{
  "norm": "layernorm",
  "norm_place": "pre",
  "qk_norm": false,
  "init_std_up": 0.0371,
  "learning_rate": 0.00194,
  "lr_head": 0.00911,
  "max_grad_norm": 1.0,
  "warmup_steps": 272,
  "schedule": "cos",
  "batch_tokens": 16384,
  "max_seq_len": 128,
  "max_steps": 7575
}
Each number is 128 + 32 x the weight over its row's rms, rounded and kept within 0 to 255. Layers, rows and columns count from 0. Numbers have three digits each. The size before them is the row's rms in percent of the matrix's.

# v: layer 5 attention value, 128x128, rms 0.0814, rows 43-62, columns 64-127
# o: layer 5 attention output (transposed), 128x128, rms 0.0749, rows 43-62, columns 64-127
v43 098:166088136141118126068108143131109151080158089133073139103139164169135197135092115128136122153152127128160188116068058124134122116135103180131143151176212161121124133100171117061079101126149132
o43 096:095138140110132100140093166138165140158133077156136094145151134173118092110106156127153045113123143121077084104154155116158147139185158102070086128138087119142131140156121160197147176123117116
v44 088:163118145131177168173079069147137116111126198134144143095167141113170065123138135139124114128042164125062134227155068098149078126103129085147140112141152159058083154143109128146109100138162089
o44 090:177153130131084115144155140135147166114106109145136139154129168129095164139122143130200122128161099149159097072130164148121150124061140140134124151119129153168100117057142199130069138157130207
v45 104:151126110136170203192145101146133103120108210108109125111089088141144090133082186140093135133097209110151062148109104074138147141118132114085185108190144092116082180111151091068127115106121168
o45 099:135176134146100052087132114116121142143076107143101112180202192140089091095112093166157151103149106119143112100130129127131113193186114140147092164096143148165072084144127167080072170175176139
v46 096:106118110093117123117125136155105107149155124103150102158127117132129099112106110109141112133145100088067129049209118131097103168121102071149160093146121110141146110132105076125138183083148205
o46 102:152160148151126093095150085101116135116124147095112156088108118097169122154064111148060093112137125152125131174119067132118124115194141137155081153122124123170131163147134150159113152114076095
v47 101:135114144168196124100149134112133148146121142117101142121143107129123137096081124170090095123146090205105135152128072141106137134140133193040138157124118103134144214151187085168120148123092099
o47 102:122143154056099185165106163123137083171094149063155136109161094119157162124141142094131101145119103159122100117153147164130135137035108116158171113107152153132102156000106166128140143145186130
v48 099:158098117124150137134195113173110100157080125091101133172126100112097093154116126126085087143160102155156100138108130182082199123143133126086099121167094147110096147113201207173133099125118142
o48 095:146143120106083139155136133143144113160087120180125151198148170098104148140122145112134114083091125120112132117175126136148096087116131179126156139113101148102109102131137038073117102128108116
v49 098:149120134102165105075062120168120127131141159171128174075104156112122099141162125135112089125113215143102101097135105163096191126118199058135080144172077140129149051152125146068153113107120073
o49 095:163121082122117110123181156163191093186128121101179136178139146130130132148112091112142168109155155147121118135149094089114127094181099189089106105120115172098139201132158104156149082123080117
v50 099:123122121106102104056172136151136115186150063045146115112133111119093217125192061092087104114109104119171170088133137126123133113144137121109149177151127133137127160119133123087090115131153136
o50 100:084090155154116116145063141113133132172131149195136115052084176149129053125164129126150149144127153147100157127164135119134140144166119123116133037134136119073118152197119103126195129118151089
v51 103:129152116090109164065142108125156066161149094135165117166155034110061151124128111087090121132155030115155139094138176167150176147154189129111135193086147185139163164133112134148124130108117144
o51 099:105112115162150136189089157101112185124140169116118091115122170136126092131170130184156178087106186159132131139116151122078107151018080129143140092140118103082062089110108082115169084138096083
v52 099:101145095161136130207114131096159109084060096147151162126090135175183015190135140149143132145134169134160108181110083152085137118121155146125051096108107121162114080109116149109107071146155141
o52 097:123087130144124130104161114110132090114124156133123147173123131114105170095125092088137123090166092109108150119086134103140095153255082109102168126117154137144168128215143076117154138139105095
v53 094:105140161078181150153070097103111106156133172081132164122111107172124123056103077103152111082110098136050155083147118154118074157130146105058110158111167138197137119115197179147141154085142144
o53 101:139130115136097104139140140136130143153097128067116138096125124100121181177089080118106100095149119134108129152116109154126126136247122160163127140151122117147100133216155114160112165175123099
v54 102:106177129122175166163118156104128142065073055144099092121142145118129166205121201136065091116140175109105136092114066098055096120108102119134125113161125167143093137135123193072069110118163113
o54 097:162092110186071090107131154132180124168109116120149104151201178122125139040157130103141103126091116145125095141161119123138088099206153159117128084096100082126150097166159145099136165094127150
v55 110:118138087111134117221067082093090116143094168164160115080106062147113027139112172125116141118139115174136078159167166140131128127119101142096098071120100145163036097127128139170171122164123164
o55 111:144124139105113139095207122140150115131115100137122104151104101101157179114132085152101089147187117117194130134102141161097089162118131134175186118081122114111164130111143138088072110159082144
v56 104:097146139087084043151142107117183138087111121142198118137109103145115098119109145134157118083130029113163123130122108178125189110145157177148120169113061076078138089126085107172127107150090208
o56 101:090097151147143134087113102098084125070209102174126135145117147109130133133167132104112177162135153078142193139089135077135081117086093064188116145087178131120144131110112051138149113152090073
v57 098:130105103127087165085153156175150136089152096117153099164186101167080207175118158122062164147182066093140146104144110173097115141167116130150148134111142172170114110134076136080111136136136124
o57 097:130102176135139062089088125142142155133179127119145100093145149146177078066125145141142153134058163148096140122148115115155099137048169159116119071171109098083145157082123085129176127059102091
v58 097:136133115114112104118183153097212093165106133116126130191155137148083166165138090122096087086157118146165128115108121152118167130140140112119169090057112115152192096125125130144071128130120098
o58 098:119128158142142159134088156135123146099159188094122187111136168120160121118123164111130132108126119145104138136187148090093107143042119082093163143153140112111033118136093032082136094130123136
v59 104:095067126165111155081148100133138153138125137133126138176109192111160176101138138110158098095109161151142065043108064140161111113122167115131187155211124084142135125091071114134099120112103114
o59 105:131135126160103080109149112112152114158196131115109150105137121154116077139125130091148169162100170107131154123180129101086155122128080108113085165175129181144179101150170140133172125143145123
v60 096:187131082129127147142144088075142120086078140079084131124111100112121162141172120109077168076162145152182114156090140079198148100142117186059152082116111093126188182105145121076158122157125110
o60 099:071080134127192155155067133143128132201126153177118136125153163165137126114174076127147124132155088112113114119162169130119145094154139076129199119091140140119108037173094141123103158155197132
v61 098:117112160161076121137172145163139113136159153107103109158164062119131155078088120105131181145148091093170148124147151135198114117154132171139173097097136167146126177119122071087190162127105173
o61 093:126138147106206123125114121080082152106147111159103087090111167126159054088139176203148141204079128129134138114107174137077087160052144077160122131118126124118125074102104174136089123134160095
v62 085:106118139118131166101148132181140131139181111094158124181114045136106180128107121125113157159168111093163122067123203119182186156170125123109121103124160143164125176114118116106177173126107156
o62 086:123153108128137092104094134128059142139108172145107107068150130140141092152136087188127123105108165129099133145128110113111118173038132154115119123144137105113156104090119129145132112131138074